config.yaml
num_hidden_layers: 10
num_key_value_heads: 4
vocab_size: 16384
hidden_act: "gelu"
norm: "layernorm"
attn_scale: 0.177
bias: "none"
init_std_down: 0.00443
beta2: 0.95
weight_decay: 0.035
max_grad_norm: 1.0
train_tokens: 182200000
max_steps: 11121
dataset: "wikipedia_en"
Each number is 200 + 40 x the weight over the matrix's rms, rounded and kept within 0 to 999. Layers, rows and columns count from 0.

# up: layer 2 MLP up, 384x96, rms 0.165, rows 267-302, columns 0-95
# down: layer 2 MLP down (transposed), 384x96, rms 0.131, rows 267-302, columns 0-95
up267,183,251,173,267,115,134,263,222,196,164,184,142,223,134,249,110,259,209,283,243,169,201,163,182,126,220,134,198,210,170,174,182,245,199,181,170,203,224,301,171,232,202,262,199,217,130,127,232,172,268,105,148,230,263,124,186,128,254,234,205,195,292,227,213,267,147,208,127,165,183,171,203,166,230,179,76,145,224,297,207,241,158,184,215,211,216,184,324,198,256,122,171,232,250,181,230
down267,171,207,190,215,163,227,235,215,123,252,189,177,230,191,222,234,235,146,247,93,195,210,213,151,165,122,200,241,211,178,199,204,196,217,279,228,179,201,163,157,230,198,244,227,235,168,125,259,278,270,177,253,316,190,230,227,244,113,244,186,184,217,217,141,218,182,138,155,180,248,139,178,117,210,238,273,227,176,256,173,149,163,170,245,162,48,201,216,219,218,197,159,212,181,232,220
up268,216,215,206,217,71,218,151,218,93,182,189,195,196,188,212,155,224,252,275,224,195,184,216,217,248,250,157,163,232,176,183,183,149,186,198,168,206,211,244,199,171,212,227,261,232,162,214,143,154,233,154,217,146,225,171,284,235,205,185,195,212,184,230,204,219,221,305,141,208,260,153,190,206,165,177,127,163,249,144,188,230,180,130,201,205,234,205,296,224,263,160,188,198,238,202,191
down268,190,205,228,157,174,177,156,232,244,154,134,178,146,168,186,137,221,217,216,184,244,201,181,218,262,279,179,204,167,166,178,219,192,201,161,267,298,167,194,205,210,199,211,204,218,233,190,193,229,213,211,181,280,147,222,205,197,151,198,235,184,114,218,224,205,202,259,241,204,235,187,207,207,152,223,174,184,227,142,233,190,184,215,244,174,138,179,210,263,171,196,198,192,271,243,162
up269,175,271,119,209,197,214,172,225,266,125,235,250,230,212,187,170,169,205,210,253,174,234,201,167,240,129,214,169,220,161,232,159,200,232,248,203,217,164,164,142,223,204,261,215,160,103,247,199,167,126,190,278,156,257,190,176,243,164,198,218,183,173,154,174,195,227,265,193,271,191,148,222,204,233,159,113,177,192,173,153,290,205,285,232,204,216,266,191,243,332,198,153,215,137,159,127
down269,133,230,252,184,184,263,225,211,228,194,201,254,141,173,233,200,139,244,272,213,195,163,200,230,229,143,182,136,273,261,80,181,211,197,157,187,165,187,150,188,225,213,182,140,237,271,202,94,244,217,244,208,263,221,282,181,228,134,306,206,171,258,277,273,239,205,185,216,138,158,97,213,129,158,266,193,166,171,169,270,176,203,249,244,226,152,208,182,188,174,169,221,154,270,183,78
up270,234,168,169,166,191,222,188,160,237,306,165,211,196,196,154,209,243,200,182,232,208,179,179,216,221,205,220,157,210,194,173,243,193,219,170,145,177,190,199,184,171,194,186,228,181,154,186,184,123,233,179,212,234,164,221,182,239,140,213,220,279,175,173,237,212,178,210,227,205,205,198,185,224,252,194,255,182,208,202,177,219,177,201,217,184,240,144,212,168,239,226,223,181,211,244,209
down270,182,223,196,212,187,179,169,181,185,215,185,140,212,159,171,224,167,253,208,208,189,149,146,147,155,216,210,218,196,168,196,174,214,221,238,231,194,195,205,257,231,201,202,216,186,231,227,212,179,203,193,225,169,193,213,236,217,216,201,235,213,179,209,226,203,188,173,224,165,223,202,179,233,211,254,201,174,180,230,198,207,263,164,234,212,171,176,198,231,257,210,177,229,135,237,196
up271,242,163,237,231,132,253,113,174,154,258,191,220,162,182,237,218,182,191,147,231,220,137,116,182,197,240,279,158,214,216,234,150,115,215,153,108,187,131,247,193,224,169,175,236,249,207,179,166,233,235,234,265,165,167,231,203,258,205,204,188,205,181,174,193,232,207,180,191,240,112,197,197,181,183,167,246,153,234,200,177,240,273,204,225,154,242,199,206,195,158,220,221,174,288,226,229
down271,207,254,223,228,141,195,135,207,256,196,163,193,191,266,176,222,178,261,209,185,118,179,160,172,202,185,252,205,156,110,244,190,165,214,175,169,172,208,263,243,195,252,193,183,251,216,227,315,224,210,227,222,271,133,182,223,182,169,154,210,208,157,172,154,186,191,119,186,193,243,183,220,134,187,194,177,206,244,272,114,195,292,161,267,298,177,160,158,170,258,240,199,187,110,186,225
up272,264,244,159,168,171,174,199,211,147,267,136,192,217,177,188,209,218,162,314,243,170,158,175,254,141,197,154,219,214,266,177,204,187,173,177,165,154,172,240,236,170,165,207,202,205,231,202,210,183,271,235,203,216,181,242,184,271,180,162,200,219,155,206,239,211,251,206,188,214,251,252,198,177,251,198,222,184,218,173,217,203,97,119,194,250,148,214,215,177,287,195,170,149,232,207,193
down272,185,264,236,241,225,253,217,173,255,246,227,212,189,113,202,147,173,165,171,230,228,241,253,185,166,195,161,183,185,214,138,189,226,186,228,171,213,248,222,169,185,233,157,195,233,188,247,122,226,112,149,203,186,185,222,178,208,215,216,172,190,209,159,205,155,223,190,194,150,155,111,201,188,197,186,192,226,193,193,245,162,310,253,237,180,221,188,247,219,164,167,284,216,211,198,221
up273,193,139,241,194,173,213,225,144,219,245,155,205,225,188,168,290,210,309,272,225,171,192,185,261,218,279,202,178,182,162,194,261,216,182,220,162,219,204,247,212,179,244,199,218,259,185,211,198,134,222,204,201,160,196,206,185,227,203,179,133,226,228,220,233,123,161,187,187,206,234,303,206,199,190,169,208,162,191,158,172,169,154,204,195,224,209,147,235,192,151,243,188,190,195,210,155
down273,195,234,239,165,262,178,181,228,209,225,175,200,243,184,241,189,200,168,175,180,265,270,211,158,156,185,178,167,192,182,189,229,232,219,222,219,254,230,233,171,144,257,222,244,185,190,237,206,155,184,192,188,221,213,186,198,192,193,149,233,209,215,197,215,182,201,173,179,166,184,220,206,266,149,200,257,219,206,183,230,134,152,211,235,180,210,184,205,181,189,192,187,169,158,217,206
up274,228,156,206,204,181,210,195,245,165,188,194,216,204,150,210,175,219,157,153,247,229,228,213,155,186,134,224,184,214,240,188,117,128,182,232,222,205,149,201,172,238,153,208,214,194,169,196,213,202,147,231,261,188,221,213,316,177,181,220,199,200,214,142,152,238,227,217,204,275,196,125,211,180,242,170,159,196,281,190,232,204,222,229,232,292,226,304,134,236,227,151,142,262,244,157,145
down274,248,163,183,172,137,261,236,205,162,243,186,163,216,189,160,190,228,139,267,180,215,230,234,179,177,167,195,157,212,115,151,260,177,198,207,98,207,196,216,334,237,199,222,224,165,197,236,156,220,226,203,217,199,147,157,186,153,245,153,209,195,176,164,238,229,214,250,225,141,244,227,203,181,197,174,153,177,171,187,246,224,194,167,193,194,166,140,229,178,224,217,258,232,244,192,162
up275,193,203,199,194,203,212,202,194,200,201,199,190,201,204,194,194,207,202,195,210,199,185,203,204,201,205,193,205,205,199,207,213,191,201,197,206,206,197,197,198,196,196,199,200,198,208,210,208,204,204,205,184,199,202,198,197,199,206,202,209,205,198,197,205,199,200,198,199,207,202,199,212,190,202,203,201,198,197,198,196,194,197,202,202,200,210,200,205,203,200,198,202,197,211,198,202
down275,200,200,201,199,202,200,199,200,198,199,199,201,199,199,201,202,200,201,203,199,203,203,201,203,198,201,200,198,200,201,198,200,202,200,200,200,199,199,201,200,201,201,200,200,199,200,201,202,201,199,200,202,200,200,199,202,200,199,199,202,199,202,201,200,201,199,201,197,200,201,199,200,201,199,197,200,200,200,198,198,198,201,200,199,199,199,200,201,202,200,201,200,202,199,200,203
up276,242,213,208,211,149,279,226,259,162,186,152,238,206,189,205,193,280,183,115,314,208,220,202,136,234,185,225,115,279,211,247,195,181,192,138,173,232,122,182,200,264,207,193,192,217,130,206,194,224,151,231,244,194,259,251,271,213,150,159,157,189,243,166,156,218,229,177,205,257,209,236,201,237,253,185,112,170,236,139,256,289,184,230,237,113,197,208,146,246,147,166,81,156,186,189,203
down276,94,205,200,129,129,180,264,183,216,206,107,164,202,186,237,221,132,198,191,103,140,200,182,203,169,142,184,167,172,111,207,207,222,214,268,182,183,268,260,283,241,248,157,219,202,178,257,108,242,236,196,251,170,236,112,143,172,284,194,337,240,151,264,168,190,246,218,285,216,220,289,231,190,127,232,163,96,187,254,249,212,211,144,204,276,190,105,195,218,264,146,273,181,227,165,264
up277,260,138,185,227,169,218,162,218,124,213,151,206,214,201,187,243,229,210,281,211,207,158,164,213,128,222,233,197,206,238,153,228,125,153,225,135,129,193,241,279,136,170,237,185,209,200,141,175,164,224,192,202,255,171,216,226,231,174,196,225,250,226,196,280,220,195,227,238,181,229,173,212,156,188,196,235,181,191,189,215,160,204,153,234,195,241,233,304,185,173,220,194,124,221,222,214
down277,219,164,188,162,213,194,256,148,210,194,163,183,223,244,186,190,215,215,219,206,175,199,226,208,197,270,194,198,236,244,147,193,201,188,215,254,128,224,193,192,142,217,186,258,167,188,211,173,200,147,176,160,211,171,230,247,224,169,192,223,215,219,185,192,212,210,224,196,184,168,134,203,202,196,190,222,186,199,131,216,164,253,191,222,232,212,188,185,186,176,194,212,186,224,248,177
up278,294,246,108,189,208,232,180,270,170,313,219,163,256,185,248,186,142,209,147,206,239,201,115,172,239,286,210,217,336,246,139,54,132,189,256,165,174,228,129,198,155,161,212,199,170,177,163,175,105,243,220,152,177,170,199,235,173,174,163,271,203,164,186,251,140,211,326,169,195,93,151,157,205,232,193,251,248,241,213,212,199,168,150,230,258,211,186,184,245,203,222,117,211,164,131,268
down278,283,185,222,233,247,251,234,178,254,190,202,100,240,136,239,118,216,229,198,222,227,216,195,200,239,174,235,215,265,123,168,216,264,209,227,172,115,107,175,209,165,188,223,246,224,159,146,207,258,213,230,230,258,231,201,253,88,225,274,295,179,79,188,173,202,199,202,187,215,232,137,188,133,234,174,125,238,164,186,287,128,137,265,227,186,98,195,183,189,199,161,148,142,192,209,268
up279,237,114,212,259,148,169,206,135,179,171,217,172,230,267,191,301,208,257,244,157,187,185,185,265,217,190,251,201,177,257,246,234,149,169,203,209,178,213,174,186,221,225,146,193,128,244,165,201,214,183,234,170,160,218,162,187,308,178,261,198,158,192,161,214,202,142,200,236,198,149,194,203,120,271,188,133,220,200,164,126,206,201,300,239,104,264,188,199,316,153,180,209,178,160,210,180
down279,197,142,294,157,219,229,206,253,207,190,247,136,191,210,158,216,170,213,173,218,204,207,296,225,296,185,155,188,222,221,245,223,189,209,174,143,228,199,242,205,204,202,230,251,180,76,174,182,182,209,261,125,187,129,128,213,202,183,201,275,111,195,181,251,173,188,307,290,147,244,142,175,239,180,203,189,148,150,183,181,206,237,132,228,104,214,158,206,230,229,231,187,190,177,214,229
up280,277,176,161,232,206,225,206,167,199,153,134,197,241,156,133,234,239,261,238,264,196,211,202,191,218,212,241,185,220,208,158,211,167,176,245,186,217,218,206,234,206,152,211,230,187,173,227,189,154,218,174,208,244,147,182,213,197,271,246,223,243,276,149,231,228,220,210,238,250,158,182,176,192,150,190,202,169,255,191,239,249,208,220,207,208,220,212,199,176,179,183,155,136,191,213,138
down280,179,169,195,184,236,155,251,230,235,260,183,212,184,239,210,197,212,161,205,232,197,208,174,212,231,155,217,277,194,216,164,168,249,205,203,158,254,178,188,203,245,224,193,191,217,201,150,218,209,196,199,186,199,214,170,165,250,208,231,159,220,208,195,201,197,154,129,197,134,261,129,197,214,191,230,225,218,192,194,221,173,192,194,240,227,147,190,193,185,186,205,195,189,163,123,235
up281,248,76,189,192,187,249,209,179,242,158,181,169,159,162,222,212,211,229,164,181,199,225,216,179,277,214,229,215,210,272,185,216,216,163,180,227,248,167,212,230,259,239,200,203,202,205,141,130,209,175,208,185,179,156,185,292,272,137,238,198,152,168,99,164,146,144,198,158,287,190,201,166,152,272,154,154,180,240,145,183,228,213,249,241,272,229,204,149,230,184,245,206,221,151,92,239
down281,54,178,119,201,165,158,257,211,197,165,266,219,218,175,163,210,195,111,194,246,261,164,221,179,113,297,204,121,131,49,247,179,205,246,219,132,177,230,215,243,93,116,261,259,212,242,256,242,183,212,189,215,226,247,263,136,259,229,212,174,105,138,231,216,255,283,299,226,196,207,117,247,252,120,256,183,248,187,266,233,176,182,252,165,154,164,136,206,213,234,213,301,199,221,291,139
up282,145,214,222,172,144,144,191,161,127,131,156,187,249,153,244,188,216,160,198,219,210,236,162,184,217,132,272,205,250,200,263,188,154,203,251,141,238,230,175,171,157,217,212,265,229,151,209,182,189,264,222,197,171,247,157,245,211,200,217,156,120,205,181,165,236,196,202,182,289,97,237,197,154,149,193,143,198,195,230,266,285,233,207,221,200,193,170,202,228,166,155,189,172,267,185,156
down282,206,192,231,199,168,224,196,197,208,200,232,192,187,198,236,197,156,227,157,157,161,189,216,189,98,221,215,223,167,299,195,204,225,197,175,238,181,210,202,181,230,197,166,186,131,282,157,208,228,145,197,217,195,202,271,191,254,190,190,210,218,125,158,170,193,241,192,213,197,186,179,218,230,194,233,215,150,214,234,99,202,191,223,230,254,294,134,212,134,196,190,268,184,179,195,276
up283,286,214,165,256,196,204,167,184,147,223,218,170,225,239,259,216,168,230,168,237,184,149,168,191,193,249,231,150,201,276,237,170,144,169,187,147,229,257,224,226,200,140,187,183,236,257,114,203,172,259,229,139,175,223,180,220,233,206,188,223,222,177,196,278,191,225,129,82,215,133,181,211,207,152,179,165,195,243,170,233,163,173,202,205,175,228,193,215,238,140,183,186,247,218,172,174
down283,282,192,197,212,178,227,173,201,212,257,198,224,180,203,160,232,244,226,179,213,210,227,207,205,193,164,251,184,190,146,238,203,152,212,204,238,224,225,137,180,221,183,187,130,222,225,195,221,255,201,185,136,144,154,193,301,178,162,160,231,171,173,189,184,218,219,148,185,219,225,171,203,204,248,215,202,204,195,294,177,232,186,221,278,233,185,191,198,256,160,153,114,161,148,154,250
up284,208,176,154,130,171,191,149,186,198,218,188,171,213,232,188,227,197,211,149,238,192,197,193,179,171,212,233,200,224,218,203,201,181,192,203,162,205,174,184,217,165,200,206,230,224,167,171,202,166,178,175,200,225,247,254,203,248,183,229,235,257,219,171,176,171,203,241,238,185,219,193,206,225,246,172,213,190,223,188,190,185,203,197,207,161,243,222,198,220,199,188,181,213,196,187,217
down284,209,183,202,188,162,211,206,181,198,196,207,192,208,212,184,208,183,178,170,195,168,195,212,216,170,190,201,160,230,172,234,177,189,193,205,185,208,155,221,225,140,235,199,187,206,187,202,232,170,200,202,184,182,214,226,197,198,216,173,210,233,183,197,185,191,169,201,197,212,230,175,199,220,208,165,219,226,213,192,186,205,198,204,348,184,224,177,182,242,213,212,196,178,193,214,207
up285,153,237,165,173,161,97,261,177,189,133,169,233,212,272,225,287,158,169,194,304,122,182,112,277,131,186,195,244,176,191,279,204,245,195,110,167,140,193,298,189,139,249,214,205,247,203,159,252,205,215,145,129,203,279,197,146,143,231,187,151,219,193,242,187,219,121,194,224,153,189,295,264,144,242,181,151,208,212,121,188,190,224,181,229,163,206,203,167,266,266,249,189,241,249,220,165
down285,219,115,279,224,261,186,201,186,309,202,176,137,280,195,254,219,162,136,142,111,256,188,214,184,185,218,193,302,220,156,186,132,222,186,201,238,255,85,224,210,140,172,196,240,177,209,118,229,329,211,170,216,144,210,262,325,239,180,152,105,278,177,220,154,231,180,153,152,209,171,186,218,202,268,195,211,200,169,252,199,256,199,244,222,301,192,243,132,141,248,249,124,110,231,202,171
up286,192,171,176,199,194,233,176,166,218,279,194,223,225,172,275,181,237,214,133,276,194,190,196,139,218,284,220,138,275,227,215,182,164,202,187,210,167,179,174,165,172,196,225,184,164,198,97,173,203,210,175,260,153,223,253,227,150,211,123,237,233,181,143,218,144,162,161,238,266,95,171,195,235,220,172,161,220,266,269,196,185,233,252,244,177,298,213,183,294,226,148,188,149,134,188,200
down286,165,211,223,269,210,212,148,192,199,245,273,158,219,242,289,223,183,260,238,221,135,186,154,95,134,171,244,134,256,169,178,144,181,198,201,238,139,214,217,177,170,299,223,185,196,184,224,225,189,148,196,217,133,187,224,272,255,290,187,236,137,243,209,202,170,106,171,200,170,156,156,270,385,166,179,151,181,179,257,228,242,189,170,200,183,253,178,191,235,196,139,147,210,276,196,196
up287,205,260,168,235,192,193,213,178,172,216,160,190,215,210,162,201,133,194,266,214,170,159,206,289,225,137,222,223,238,178,174,188,233,147,174,212,194,206,227,260,136,228,148,157,167,184,259,165,196,238,218,197,241,162,192,247,270,238,187,156,174,249,235,183,219,178,217,247,310,133,259,248,113,152,180,191,202,196,119,215,308,193,183,213,188,172,175,221,188,226,160,206,187,240,208,142
down287,274,137,179,278,189,168,254,236,175,220,206,183,234,127,251,152,165,180,160,176,285,250,241,191,142,212,206,267,196,238,227,190,212,194,177,230,155,205,201,193,216,210,234,223,204,170,188,143,218,213,172,225,182,194,154,178,269,215,222,215,255,188,106,165,127,177,106,212,181,227,208,196,195,155,165,206,236,211,193,255,171,195,200,222,224,169,236,164,144,188,187,233,239,200,214,213
up288,233,110,281,167,181,231,139,228,166,197,160,217,230,210,155,213,223,187,244,244,119,132,209,258,215,248,112,132,237,317,191,201,206,189,200,230,176,156,243,192,247,215,285,220,206,201,186,191,213,201,247,266,246,148,277,324,179,237,189,114,256,248,218,254,169,128,159,62,229,216,173,195,226,180,194,209,179,204,231,180,159,117,170,204,251,189,156,170,169,222,189,160,190,104,181,250
down288,188,330,257,229,190,162,231,234,157,82,247,168,210,164,169,192,160,240,245,182,212,229,176,136,174,177,258,167,204,80,151,184,61,216,231,115,287,207,214,207,189,177,212,118,181,203,172,216,213,222,148,226,232,153,272,188,168,184,217,181,241,195,182,185,181,222,145,254,207,188,233,198,178,225,275,216,223,178,219,229,260,216,248,238,202,171,135,237,157,160,202,199,196,248,198,160
up289,187,210,203,210,191,204,260,158,200,210,193,233,203,201,219,202,189,185,218,212,200,257,184,251,189,197,184,182,213,204,206,160,188,268,163,197,205,175,162,149,173,194,198,231,173,189,182,200,192,259,148,201,211,221,205,199,212,206,193,187,222,198,173,239,155,209,203,208,229,207,186,116,205,195,180,187,174,269,195,210,220,178,203,235,176,206,187,161,212,212,183,199,190,205,191,214
down289,182,217,231,204,216,167,152,269,144,235,195,184,246,174,210,205,177,218,189,206,198,202,200,133,189,216,242,218,194,211,198,218,219,124,251,219,183,198,249,214,218,159,206,179,228,170,223,205,205,129,232,242,175,198,214,224,214,213,197,234,163,202,207,129,253,208,185,207,168,200,214,269,217,177,196,214,192,108,195,229,191,170,156,155,191,223,215,204,197,216,199,216,204,179,192,209
up290,259,180,211,158,130,209,296,189,251,194,159,225,211,225,137,259,146,187,171,254,140,119,228,223,254,269,189,216,223,282,258,211,262,213,158,210,160,101,226,242,248,158,260,187,278,230,137,202,190,248,188,150,226,174,185,163,193,160,218,156,242,202,198,204,165,166,192,209,179,237,199,180,208,231,177,226,153,226,190,187,127,182,171,224,199,167,271,173,160,230,200,144,184,186,119,257
down290,163,212,115,196,264,207,144,208,111,259,279,248,227,207,196,153,243,198,185,223,178,281,193,239,217,222,215,172,174,175,264,185,108,195,199,213,246,190,224,208,118,199,236,160,182,125,223,198,198,138,209,197,212,233,181,239,213,260,123,172,181,216,248,184,223,175,145,153,203,241,197,185,217,239,194,237,200,194,228,167,217,221,307,184,199,216,165,253,214,108,164,144,244,217,209,192
up291,170,160,226,150,187,135,250,144,250,227,137,241,178,254,199,254,141,267,174,224,120,108,179,280,191,243,169,209,233,233,174,204,275,210,144,209,125,152,302,261,226,236,236,207,265,203,118,202,210,273,180,191,303,219,267,194,129,211,148,137,286,233,304,174,195,156,162,197,212,222,193,239,183,193,182,242,184,199,202,149,162,172,147,210,178,176,198,200,192,230,230,189,179,165,191,202
down291,201,208,158,174,159,231,163,191,148,214,236,202,257,188,180,129,272,167,180,229,240,258,216,154,193,231,181,241,227,132,230,187,163,233,257,273,250,202,169,217,165,214,219,222,203,124,211,212,177,113,197,219,140,229,138,202,231,236,180,244,146,195,222,145,221,241,276,97,207,184,173,203,206,222,208,191,217,202,219,261,187,220,251,215,221,233,181,236,200,170,179,143,214,257,229,143
up292,175,77,243,180,203,233,187,177,221,237,215,168,218,136,195,226,221,307,199,232,175,183,172,264,232,248,193,181,198,321,140,238,221,187,192,230,70,184,191,239,248,203,254,265,236,132,175,183,197,190,220,254,272,138,265,224,195,239,156,181,170,162,237,221,195,190,131,187,180,174,165,204,179,176,173,200,182,217,248,129,245,151,209,207,228,277,227,173,209,209,246,196,196,101,191,225
down292,198,244,169,151,213,199,211,220,156,200,275,171,207,269,252,115,145,130,251,162,139,220,196,191,203,155,219,168,174,112,246,190,125,212,254,181,337,245,176,169,183,207,203,146,179,235,252,163,162,193,205,251,215,243,211,151,158,252,171,208,260,230,155,195,213,182,234,150,196,226,221,215,222,135,162,197,201,197,271,297,220,260,198,170,158,143,231,188,183,121,228,193,165,282,225,206
up293,257,215,168,206,159,214,242,184,251,247,156,192,212,165,229,228,175,191,191,160,162,134,198,161,216,247,151,155,201,250,282,182,201,226,201,152,159,130,176,137,242,185,314,222,241,195,112,140,190,252,177,189,159,211,147,197,195,172,207,224,234,171,201,192,133,194,251,210,247,196,176,139,163,259,185,194,146,244,201,269,215,227,217,221,209,221,232,268,196,183,220,149,179,213,143,308
down293,153,205,179,172,219,201,205,193,241,207,175,209,170,177,155,178,169,204,157,263,191,260,224,220,160,255,241,179,255,174,143,225,213,259,200,181,203,206,162,181,148,184,194,227,193,100,204,192,167,221,218,165,277,168,176,210,194,194,230,234,203,253,242,195,222,201,155,168,217,234,247,170,131,208,286,214,179,223,220,160,185,168,254,28,217,221,225,159,186,216,195,217,263,173,179,164
up294,281,143,150,201,176,158,199,219,133,140,145,108,230,211,124,247,175,229,278,232,206,178,272,184,273,213,304,213,190,244,199,270,162,157,197,232,214,161,145,170,221,154,179,289,167,203,191,206,107,286,193,251,179,202,171,240,159,195,251,155,245,166,186,180,146,197,229,173,164,184,147,193,198,217,149,151,219,241,178,306,252,165,224,215,156,239,221,186,224,192,142,131,220,184,135,229
down294,213,293,132,103,170,150,176,223,177,124,226,158,226,189,244,267,265,195,293,193,224,214,216,179,240,195,229,300,162,227,238,179,282,206,283,180,188,215,163,228,202,246,113,238,194,219,194,201,101,247,207,180,220,210,100,195,185,157,173,174,239,262,182,178,243,232,170,189,178,238,121,190,270,206,101,199,124,254,187,256,185,115,279,223,203,167,204,131,175,243,151,120,268,182,173,247
up295,189,197,210,166,170,198,160,202,151,212,146,160,207,279,199,305,210,218,281,203,199,220,191,172,207,223,211,219,192,186,168,227,200,223,231,149,218,243,200,173,183,184,217,110,172,208,186,199,85,173,184,157,233,166,222,182,202,214,221,179,219,231,134,235,195,246,295,220,258,173,299,180,222,270,164,223,226,211,172,233,189,175,179,211,217,172,195,244,196,146,206,193,174,275,231,187
down295,183,184,223,207,204,171,159,185,161,189,114,214,221,263,226,213,134,142,263,207,249,207,148,198,210,250,226,186,290,167,187,207,207,214,217,157,260,193,189,235,225,167,205,136,228,225,227,214,261,183,181,169,186,206,269,265,234,167,221,205,134,154,140,141,200,202,279,268,203,232,232,232,188,156,230,180,182,207,237,128,251,208,255,251,169,262,163,183,152,212,206,173,203,145,158,170
up296,160,100,172,202,168,258,153,169,264,275,224,231,205,139,217,195,172,295,163,178,198,190,165,187,212,246,233,186,190,327,166,216,234,210,222,194,163,190,179,155,240,244,239,131,145,148,73,213,154,131,175,125,272,189,207,261,151,157,240,264,204,173,199,195,188,177,209,249,184,226,177,172,230,271,173,204,207,210,205,184,259,126,258,219,219,257,159,228,275,173,247,207,243,192,202,197
down296,144,226,196,146,187,212,228,219,208,224,168,134,200,225,160,160,184,124,225,154,265,185,251,177,177,191,188,228,190,115,234,221,132,215,227,97,207,205,200,243,237,209,111,174,229,224,217,182,181,238,254,262,183,227,129,239,176,184,208,170,166,231,192,186,261,293,285,132,280,196,175,193,176,166,263,276,191,200,198,178,201,206,246,220,196,107,205,185,163,218,253,227,194,143,182,229
up297,313,243,188,230,73,247,204,150,165,263,215,213,200,178,215,133,196,204,236,182,121,162,201,231,257,238,113,151,261,225,237,180,201,193,249,187,204,210,244,214,159,213,182,217,273,221,253,164,167,248,221,263,201,194,211,193,177,246,218,187,178,208,231,173,219,235,216,156,221,199,149,201,149,94,163,138,206,195,167,192,186,125,240,224,258,201,138,249,207,171,261,224,280,198,143,219
down297,186,270,239,246,131,236,169,186,323,172,184,250,193,242,165,280,239,260,251,243,224,159,131,213,237,148,136,227,310,198,249,198,270,193,224,208,176,200,151,149,145,264,287,191,183,244,207,162,187,236,206,194,250,126,168,210,146,200,213,143,171,171,179,178,232,111,210,145,251,127,243,195,208,174,183,174,174,195,127,171,261,186,167,204,205,233,216,166,177,331,158,170,128,188,153,293
up298,156,228,202,200,209,250,238,200,191,186,174,168,205,211,171,220,158,173,166,197,192,157,148,213,233,184,208,166,246,155,205,193,213,228,209,185,196,215,224,187,193,189,209,242,229,134,218,216,97,193,189,188,204,154,255,198,210,210,166,117,282,265,165,182,212,163,194,219,259,228,258,180,211,223,134,233,99,184,214,240,211,193,202,203,234,178,245,217,154,210,304,236,206,269,222,171
down298,149,235,126,181,225,153,243,194,159,172,204,167,194,223,213,229,202,188,225,191,256,151,179,133,174,203,204,210,197,212,152,187,191,226,233,254,213,192,193,232,172,182,185,236,201,262,277,198,256,186,221,221,176,178,212,216,236,197,229,144,184,226,178,210,201,197,188,202,237,228,150,204,217,156,266,156,249,209,203,239,126,196,239,275,221,183,234,206,236,149,195,182,258,115,214,160
up299,160,188,179,159,172,202,167,211,201,254,217,245,236,177,139,180,151,194,209,270,180,193,201,216,163,262,211,134,212,288,246,184,191,209,202,206,189,83,197,184,221,209,238,179,215,173,109,304,235,173,183,206,217,251,173,223,141,129,192,186,190,216,272,173,185,132,208,144,211,233,173,256,216,226,196,160,220,228,235,201,224,93,202,209,159,164,189,188,238,218,228,165,277,168,181,201
down299,214,225,197,226,299,184,200,217,174,137,153,184,182,220,173,228,212,159,191,103,240,194,291,211,221,160,180,273,261,124,180,230,217,204,122,145,112,277,191,199,157,143,155,135,219,251,238,132,161,211,192,125,220,239,246,189,255,241,204,199,193,264,124,253,295,210,209,233,164,181,160,187,188,103,193,250,190,188,216,222,215,248,172,239,170,263,216,209,156,187,215,251,136,154,238,180
up300,221,210,99,181,232,202,297,172,176,171,168,215,224,156,140,207,183,252,228,290,178,246,210,194,216,107,200,128,229,206,193,190,199,143,201,217,244,152,182,193,149,252,166,249,142,67,227,249,210,154,221,277,233,205,191,236,253,144,144,205,144,173,183,147,202,116,309,251,273,188,195,208,147,286,185,230,221,232,173,210,249,147,281,234,140,188,210,220,184,286,235,196,155,153,178,166
down300,142,128,206,222,176,189,190,181,207,63,221,224,232,188,177,138,200,220,277,188,220,176,174,228,259,266,240,179,173,246,277,233,158,196,124,185,114,149,226,195,206,154,176,221,178,190,172,215,249,216,262,174,198,210,303,246,217,169,225,239,183,188,224,177,163,204,262,119,144,186,204,212,297,178,240,233,134,224,163,158,184,239,224,247,159,182,149,260,259,207,236,171,248,175,144,128
up301,176,198,154,180,192,213,151,179,257,276,158,238,229,199,148,229,198,238,146,247,162,171,202,212,138,221,185,203,287,173,176,189,227,201,210,177,135,220,262,245,129,202,185,197,211,159,234,213,144,242,231,206,327,168,245,198,205,268,168,228,263,212,213,230,180,245,201,179,203,179,212,193,213,171,171,218,185,240,188,199,200,181,153,193,249,178,122,226,168,297,165,137,214,229,222,174
down301,274,237,208,202,232,184,230,207,205,146,216,195,236,197,195,226,178,146,181,174,270,178,208,175,172,185,217,226,162,181,208,169,231,206,187,143,221,222,180,205,240,225,157,234,163,180,214,152,231,205,188,189,230,205,181,196,207,126,242,210,216,172,174,210,221,196,212,236,147,185,164,191,191,197,248,224,195,184,228,201,159,200,166,245,232,187,120,255,172,194,175,217,225,201,267,159
up302,177,257,164,220,205,129,197,155,190,180,147,201,222,193,285,245,144,204,173,314,176,153,185,116,198,228,191,194,168,254,238,188,182,213,226,93,183,183,202,234,250,225,203,258,230,213,113,243,210,236,91,152,174,238,243,225,149,236,220,232,229,166,118,237,230,257,193,192,140,133,192,179,193,210,169,138,180,219,224,296,184,260,181,195,186,284,210,203,163,223,227,170,193,251,117,250
down302,147,219,241,187,224,204,204,240,144,147,222,179,203,207,175,214,207,259,153,163,244,208,196,145,216,246,266,183,208,212,224,190,194,197,189,185,213,152,116,237,241,211,136,268,221,215,135,226,208,218,206,189,114,228,170,165,174,187,181,205,170,211,178,225,181,199,179,196,194,145,154,164,282,198,203,139,202,211,220,215,177,192,233,234,194,221,189,227,176,192,191,227,225,275,231,207